{
  "n_layer": 10,
  "d_model": 128,
  "n_head": 4,
  "n_kv_head": 4,
  "head_dim": 64,
  "d_mlp": 512,
  "vocab_size": 8192,
  "activation": "gelu",
  "norm": "layernorm",
  "norm_place": "pre",
  "norm_eps": 1e-05,
  "positions": "rope",
  "rope_base": 10000.0,
  "rope_fraction": 0.25,
  "qk_norm": false,
  "attn_scale": 0.125,
  "bias": "all",
  "tie_embeddings": true,
  "parallel_block": true,
  "extras": ["capped logits"],
  "init": "normal",
  "init_std_qkv": 0.0449,
  "init_std_o": 0.0317,
  "init_std_up": 0.0449,
  "init_std_down": 0.0,
  "optimizer": "muon_variant",
  "lr": 0.01,
  "lr_mult_o": 3.0,
  "beta1": 0.95,
  "lr_head": 0.00884,
  "grad_clip": 1.0,
  "warmup_steps": 200,
  "schedule": "wsd",
  "decay_fraction": 0.822,
  "decay_shape": "linear",
  "final_lr_fraction": 0.0,
  "batch_tokens": [8192, 16384, 32768],
  "seq_len": 1024,
  "doc_mask": false,
  "train_tokens": 119900000,
  "steps": 6635,
  "dataset": "wikipedia_en"
}
Each number is 128 + 32 x the weight over its row's rms, rounded and kept within 0 to 255. Layers, rows and columns count from 0. Numbers have three digits each. The size before them is the row's rms in percent of the matrix's.

# k: layer 5 attention key, 256x128, rms 0.174, rows 111-130, columns 64-95
# q: layer 5 attention query, 256x128, rms 0.172, rows 112-131, columns 64-95
# v: layer 5 attention value, 256x128, rms 0.181, rows 64-127, columns 64-95
# o: layer 5 attention output (transposed), 256x128, rms 0.342, rows 64-127, columns 64-95
k111 108:123086116117164112096181114202077153154127067073166157178128169075170143139087133161147107127073
q112 106:130162141128161166125108125115118126209095079201116180098126173168165110066138103171105120188150
k112 103:058100164160168123118134140096090172094140137121120156118118107058176090207108127167145168154115
q113 109:090114157123096144163171144124091088111150134123133123143111154060037145127131100088139138134088
k113 102:152102073133153139141142116135086100104072165113084146090104120149067128095190120076156117128150
q114 113:079151170175137083119151178133170135079153166131143124113148102075158145138102169132079095175130
k114 116:128120114150130106118150134124127114080198142143093108072093095105159126113128172151125100065144
q115 099:088115081138146108116108133118128106149106061197168105144065065127122129188059145127190116155143
k115 101:159115163105136115095077147120125162068088108174134146116194153124113102089068109113112144178153
q116 118:117055156144054131154148196120126128111145097179160146083139151135127110182159128110112095167116
k116 117:137073064136095143072099168149136151142128173096090181120102184092159149163090150120126077113115
q117 103:162049133171082108129160076107156154102103127146145182157184060094172149179169119099102157166093
k117 101:169123136124105106058129150118115108096094081161159164142137106154131207123117074112140132088141
q118 112:204097141151181096128085134086198151128131125157092140105123140125168121144150118149166065130142
k118 111:176151152123126131122160187098154104096080121138098122086133163142140062153133112171126162095143
q119 109:174168165144127128073168124122104138124114149131151153156105133105128145130062141114198171160134
k119 113:183123107191104125099104134107156115150118140169179165131113115104135084153090133107137141133157
q120 088:067098181110090099151109127134140140152125090130107139130085103064135164089143040153155150165177
k120 091:181120092136119102086157118090119113064128147146104081135126142063120166114113134090135114193137
q121 103:121095130111080144106081147092094096128119152093145150082093128165147075173125107164128121119143
k121 099:134163121156097171147149119123144096187129157142122183076213151152107110153151058115077162146094
q122 096:112093115135104186082136153133107152136165156111181104144095121127121107180103134143145149098097
k122 095:113138091141074120100111114153172133177053115104162137164131202093106128146117152126133105114133
q123 116:138131162134100172115058114157162132066147148132055118130063120090134073137110167130170084153166
k123 114:180208183101135154122121189134076078149150132141139123129094126167086063124136123128146118114143
q124 098:126145085156148133143152101158095136138141144148094122062096115201094118140098214124078132101120
k124 105:115085124137100185180141154215109153170167106112130153118117144076154134178117175092164128115116
q125 109:169069080108141121060128173181111122121139099086156121173162178100128131174171134096117082108144
k125 112:171116142106127106084104128130099099108141081141131146122126227147089150154145056183115105138176
q126 110:139187109138173088130127089103191056086167167125184134148104135147135116149090158086133103102109
k126 109:103152156160140099164086081146168099128090079133095209068103112133174053107087118169139126123126
q127 100:167133133167120123168086074195159086095138068116119144124157152131153149156164163146099133194062
k127 101:125208139128129136112076157118105133125120103088136117091058112158088192175130136124100158101110
v64 099:151084122117107154195093089166112116195133102124118092184098138171163143215094175108155182169116
o64 103:135205119104115160110153148060112144064133123121158167084186127139118095114153128133112138118158
v65 115:158130079107169122089167105133093137125137101136179128096096168150120110140171137121085113137129
o65 114:073157089129096116145095108077170152133124164141078159082118090156179093162071167121155141111126
v66 105:143125090177133187092138101126082138111131155147122153091115101118150193147061113162097183176130
o66 101:112107131136161057128080091185146118103096093091106090147082228144140139080112047151223053104130
v67 101:176128101149099134130120154184113108142125107152113082080123079152121122182164139123148165135106
o67 101:112147157108131151124172110106162079132215095086124124121183119111164174127124153076136091150160
v68 108:177139147154138141087077161164153126067069146105138089102135104123163121157159126134189138119129
o68 107:110149133074111180138173095078151115150180074127149171137066154107102141096115136104165119134121
v69 113:136133177106114128167075127139171086151170166172151140115145139143066132119133093150078133099135
o69 107:135130112119140133104172125095057151131046094128175120119121110131118118111158132147145159092065
v70 103:128137134138153135150093103074126087139118085120093145120120141112127123154142228167109070158094
o70 103:158153163131123094141119125150138140158149150106155059142122116142143139179106136098076164109198
v71 092:150089171154079129080070156132088152152138095125080110141117078099116090136155140131121186115121
o71 092:104173125129116177189122069102129127166132104178129151121142129144093131094090175064131144108121
v72 099:108148130138078172134162151151129147106097124179086131153142069154118114113140104176148128138143
o72 101:164120154096153094126127153128108092144217036054192137140105117123122179145169174119132155126107
v73 097:084122126178105135110153206071086103114117084123123138129146148118146099179118153117144137096103
o73 099:142166092131199077194108185151166115131157171120137108119084115121080173106172090099117098120109
v74 118:167163133096074166088149234139079123168158204143125126148103128255154140083113103103127139116151
o74 108:115136156144169119103125113107149139097151089073147084165158074041119142160142107132130075170112
v75 113:132158161124150054142145089124153112109106088142166122058115113144174125084138134144147104110167
o75 106:096112125118074141130104107115153150151152161111098130101107162167054112146150141131144216140159
v76 112:164160113176139127156158166112125189163150127077121120153176109173226065091123134142130118155103
o76 106:148106197060144082107095143089152112119132140122144156107118092102092145151201136082124123121132
v77 109:074104162141099144122133130103114153061147160146141141113134143103101142143162121173107080117099
o77 106:171132100135186155149128118138149140122071158101107158133100187117116165185099086107105119152049
v78 110:129150121152127158123104130105044198136179105151128130118090091074155171093153117118145118098129
o78 101:183142130101146096133128143149186123063093114105114065194159078131100140107074130168085149135159
v79 116:160131117116116183081151140159145152082129112064122153201178146087126156165093107113150156133175
o79 111:141125193128179108134120111054123070130140171190088053117074130096058134114122075160156111149144
v80 109:146194111116129145105110175073135145148131118170073138103159164144132128165083073172151101072080
o80 103:156098101124167166101127065199109059123118158073182129137094111131143110132137142079179151169093
v81 105:115114088128164111183149162104167078108116115165081153097109109113113082167114154104071109138096
o81 102:117104139109097141096095136160095098151122091130150083125171159108113209097146130111207108133101
v82 105:151079094108114130124096152163117140174095134215107079202091112114149091132115129170092094188152
o82 097:086094152106105151061109114089134071136198089050141132114146126164145188170182157134172125083152
v83 111:085127115102195196126057123144123144210111074049141148158099141188182128133136110111158152130153
o83 107:165156149165128048109162157175104084135165158172109176105161069107148132132144160124138116102105
v84 104:155178093102154108131120070104164110082141127180129108102184150191130159156139164133078116221135
o84 099:052100168126075198135102101153146116167166124103115135130071130105140141132147171079179116109150
v85 088:128185074146132153103157093128159095122165103108050120146211149169085091082117125132142170110120
o85 081:115118118126106122146095141143159121083042126095198195157096167096146137097082175108107130141130
v86 104:166126087115095103096155157122109101172133178117134114092100147166137174136081122124117098094154
o86 104:187120161129118177074111145096107128174151130092157082118183155094138091128152063115154113156108
v87 105:134148097148103140117105110168161170148084138141084133100100121060115100144107121119152119168136
o87 103:124102116070135152153164109105053091129100191132139125160136170168158124078157142131087160148117
v88 103:155145077140057094160100155085183145151182128107091094153087149124177153115085115173152092189171
o88 095:164071108099185158071158126109116103079123159106139129139144098110074129096177120106152130088147
v89 099:072115116103097169140182152135100125100126152117125174181102116112135121109135189108103178144116
o89 096:181162117110161100213072135127084149157165103168108141113143130145156078153139137112074107119098
v90 108:140089132129138110159162046166068115106171164124123089154121126160111142148113157091107124122082
o90 104:165113193097100149045189189132132152119126104152117153148136134088160107164133074187128108158186
v91 112:156129116092127114109142142135104149144121090109160081137116177123161135119165131136137129205103
o91 106:130143144116135127145129146065163155128112167113100094117157102124045128185104153088119139120111
v92 117:106146186088119120165130148122129109115116124167130105111128077127119148113129172185147100108096
o92 105:146138089132096185165105099149108159135157082099151142112156197151156100161139145083126095119080
v93 107:130142113119107170088065128160209051138136175147134101113193148061152114095130145159135160060177
o93 103:118119137096096069094180123094068160154123088130107168085066141147118128130115098146161126148081
v94 106:137113123162084167126096131129143123150118132156175077158186097184154091090129128113079157146101
o94 106:143140113073138108123163112132112140135102164154062179047101151104154115198093143103145159079185
v95 116:123108098074135113103159155113150094115103124140161114131044130094195205163143079138119152167142
o95 101:077134111145188119142069162127097147116145160153073067143176182147107144154118123128114099139118
v96 100:120101194168182157145203104067137147158112150128147142111154148112088066075128057149112142157091
o96 094:122175141125106121105088115160134156087068129101130115171097147126179179183132173102107123102141
v97 118:152147133165111116119141147153146132124149115166138197161155069159049172147100129139089126141116
o97 106:069170120133172198150161081113075091114105139146106049132082161099068115113145106119162155132133
v98 119:144048139125120130093143191152106090154125134156116131118118120128161168159118130141188186139177
o98 108:112176116165111114151159060104132120054126103128107111217135138081089141125118168121178100142164
v99 099:135145082147166196101073095137112128157143108163140109138134130116105122147099075163121139118120
o99 091:150115185118121092159165119117102111109184137070102080132111093111126143132096116101153128147123
v100 096:098105155169180100185152170142160125104167186129161056128118119113110172111080161126154146138087
o100 097:131138053150068126151116135096182160122113082168140117132087137103150099154174081168117099072132
v101 104:189238139100189118079111132115110099061122127103125122112135109164159176119117120110141091137121
o101 100:068136091151115134198171074167109185178090160128121129157154148075119111138153096115099225104164
v102 096:116168159173128115125167069130171112162135144155105111108152093114132119105106117136162108103102
o102 098:076122082117075143139098118171085188140111072142189149153140209122117168109111126121093178123126
v103 087:188134151140111140140095151132136115089104099122166098149127185090096154131114109056135090181156
o103 085:087104146089168123130207125099125129138193160117100105074137147127199138124134153140184135120164
v104 110:158055079175119117093126123007116091140110100125101100066125149159100187085154144168163123174092
o104 105:155131181079117154138174146138134128127140128096146122166085142087141095146170138082114188128205
v105 098:156128126189141080135136175191182109099151043103186149116118168169093128120169128095105154097072
o105 097:122185122088096154160140146094101168117093148110071147093110108139160079121154202132155072135139
v106 098:159195161143111111054140089171106140182176131117114130068077152111119091087145155119109171150137
o106 088:129134121158082136164149137081150104126130134096201114149157125127108093090097099190186142149149
v107 105:108122161068131159097154083069163164121156128115110133076138127151111113133108115147137166104102
o107 102:202159175157151121123113129164097081146134151081126128164122141099145146178142130095113121152202
v108 111:086153149140100144155130134092142171142116134136117142144106143155110103121143160180078104115077
o108 103:106150101134135124158124110142087176124104079145157161154122106195112156138159052084114124106199
v109 104:132157117101144161161127102103126105152133168121119116125185182076114134090097150151133129166118
o109 100:135131107095071137130155162118209136090193066116163120091091137167129110120156107056159151160142
v110 094:121150134142169099164147121109114150114152096142098150121151100089134210116103146102123163067167
o110 090:127088054152093104106127125126189134149122151131112154105102113147138108118145090121141113177086
v111 103:176076127160138127139106122083148087122146091098121180126143155166089091110106113107126145133163
o111 098:145106176129113105155132136126159150101107175168153124139085136083123137115143156137121132100111
v112 101:159144111082136115160080147170138156164146044104105124127112145140127114109124162187115185121071
o112 099:125134136117079179035151101099112103101159192145134142105190090139138166191147093040131099132118
v113 097:092133153107088120085149108122120171130118131124153113095176140129117136127153173184138213160113
o113 096:104132122111141125178134171138097096164132153061103130121132174199167115139162117116129097160173
v114 093:164192180137116122123107119121109190083135111132112132115113154131139095130119058108149100163122
o114 092:133070117128161153118141090170148104192119143107127143166176099122147134099154164106070111118102
v115 099:114110082142153115110109176103124151147149145093161076128162136068122098156156089109065090152142
o115 096:131140127153090143169126126172156113134069145171122205137115128119146110102117093118196129100084
v116 109:084159250105132139182103156140175178082102141116165122095139148068153147132119101164172127182115
o116 096:134077054144177126094144115123128102140067170169074143133117119131120078140132077105081167115181
v117 103:153098123128166199120108162046130120090137100139113097130145099128109129164077170065065133108112
o117 107:098109133054105113134151168151156122105149138185144150143116139070182131067107137149114091120154
v118 105:132202119089183130124100162156169132171113109071133110055127087121098110166148116082105112133158
o118 098:114078157205092064147139135152092098125095093175106084130145117110106098108177088127144096094138
v119 108:127148145156118100140160120134130098126133145174148114127148102133189154175168128177106088117126
o119 102:090089100105157130151156113129079168117118115178102128139167072127107080119135093150079109164138
v120 109:176116102127117181074092150157150149098111155079059147134127157117106137069147158166167067162120
o120 102:121118150093148127134191132117161086135168130127175117165111129082084106143083098122094153148164
v121 112:126070155154098138124239126103147152155113033114122152087061119115166174127137147154131130117130
o121 105:093146170181131144057049119124147081101135189113070103169161113107079112171088079185123090186157
v122 108:072119062124075069091108203149110165152199197109127116124142097117164149096113176134122224086097
o122 100:131140159092147164148084079106124042098121052129095134194131092153105147133117086101147016188136
v123 101:122090121098138084102134119149140155085153143112140152135132174124183131158136117091139064180101
o123 098:070111173146091113143151119137153137174150092151092090185143064128102152093111174096132143082145
v124 102:120148126099157140076052145080110159120125094110153158133179151153126125090108169183112114098113
o124 103:166106165136103089141180153171102115136104156175096119160131114061140132191152083075160093098079
v125 103:092135138113117092095204157132131148118133113135133135060088113157144107065123097114130147101139
o125 087:141094139143145143158069135117154111169103124108114110207114095101087133133120179107096101145158
v126 094:086111085099128141141156156111140094141121103095167152089147149141134114107095088101132175189182
o126 088:168175173157182085131123211150121093056075095109075101155107146120083083162105143168159122146106
v127 115:041085113159135159148119111210122126171125128119200090118112137128081054162168136145150167111179
o127 103:126130116101117121106148176086124138045136067137091140103138123114145160162105140148114047100108
q128 066:068144186096109114171118150140064167105132052134174107154103146065159147108133161116113100109152
k128 093:176127045122138120148084168097125084163139104129105169138155115126094160060106117091114157155114
q129 081:126131136122108098135112187053118066133121208075070185172139131142160097058154151108115169111151
k129 079:175124143119130148083165015160124122126114146139177140082142126173173194162169146176082094109133
q130 073:136100155141138131049145181122155103182097106155195102139094104152166173117076133133126134092140
k130 086:138065085137169191173139085163138098151138099126106105115148165119090141146140154104102147090051
q131 088:155149088138109148075101112093100109134134176143168166162102187053074148169158116141097102106123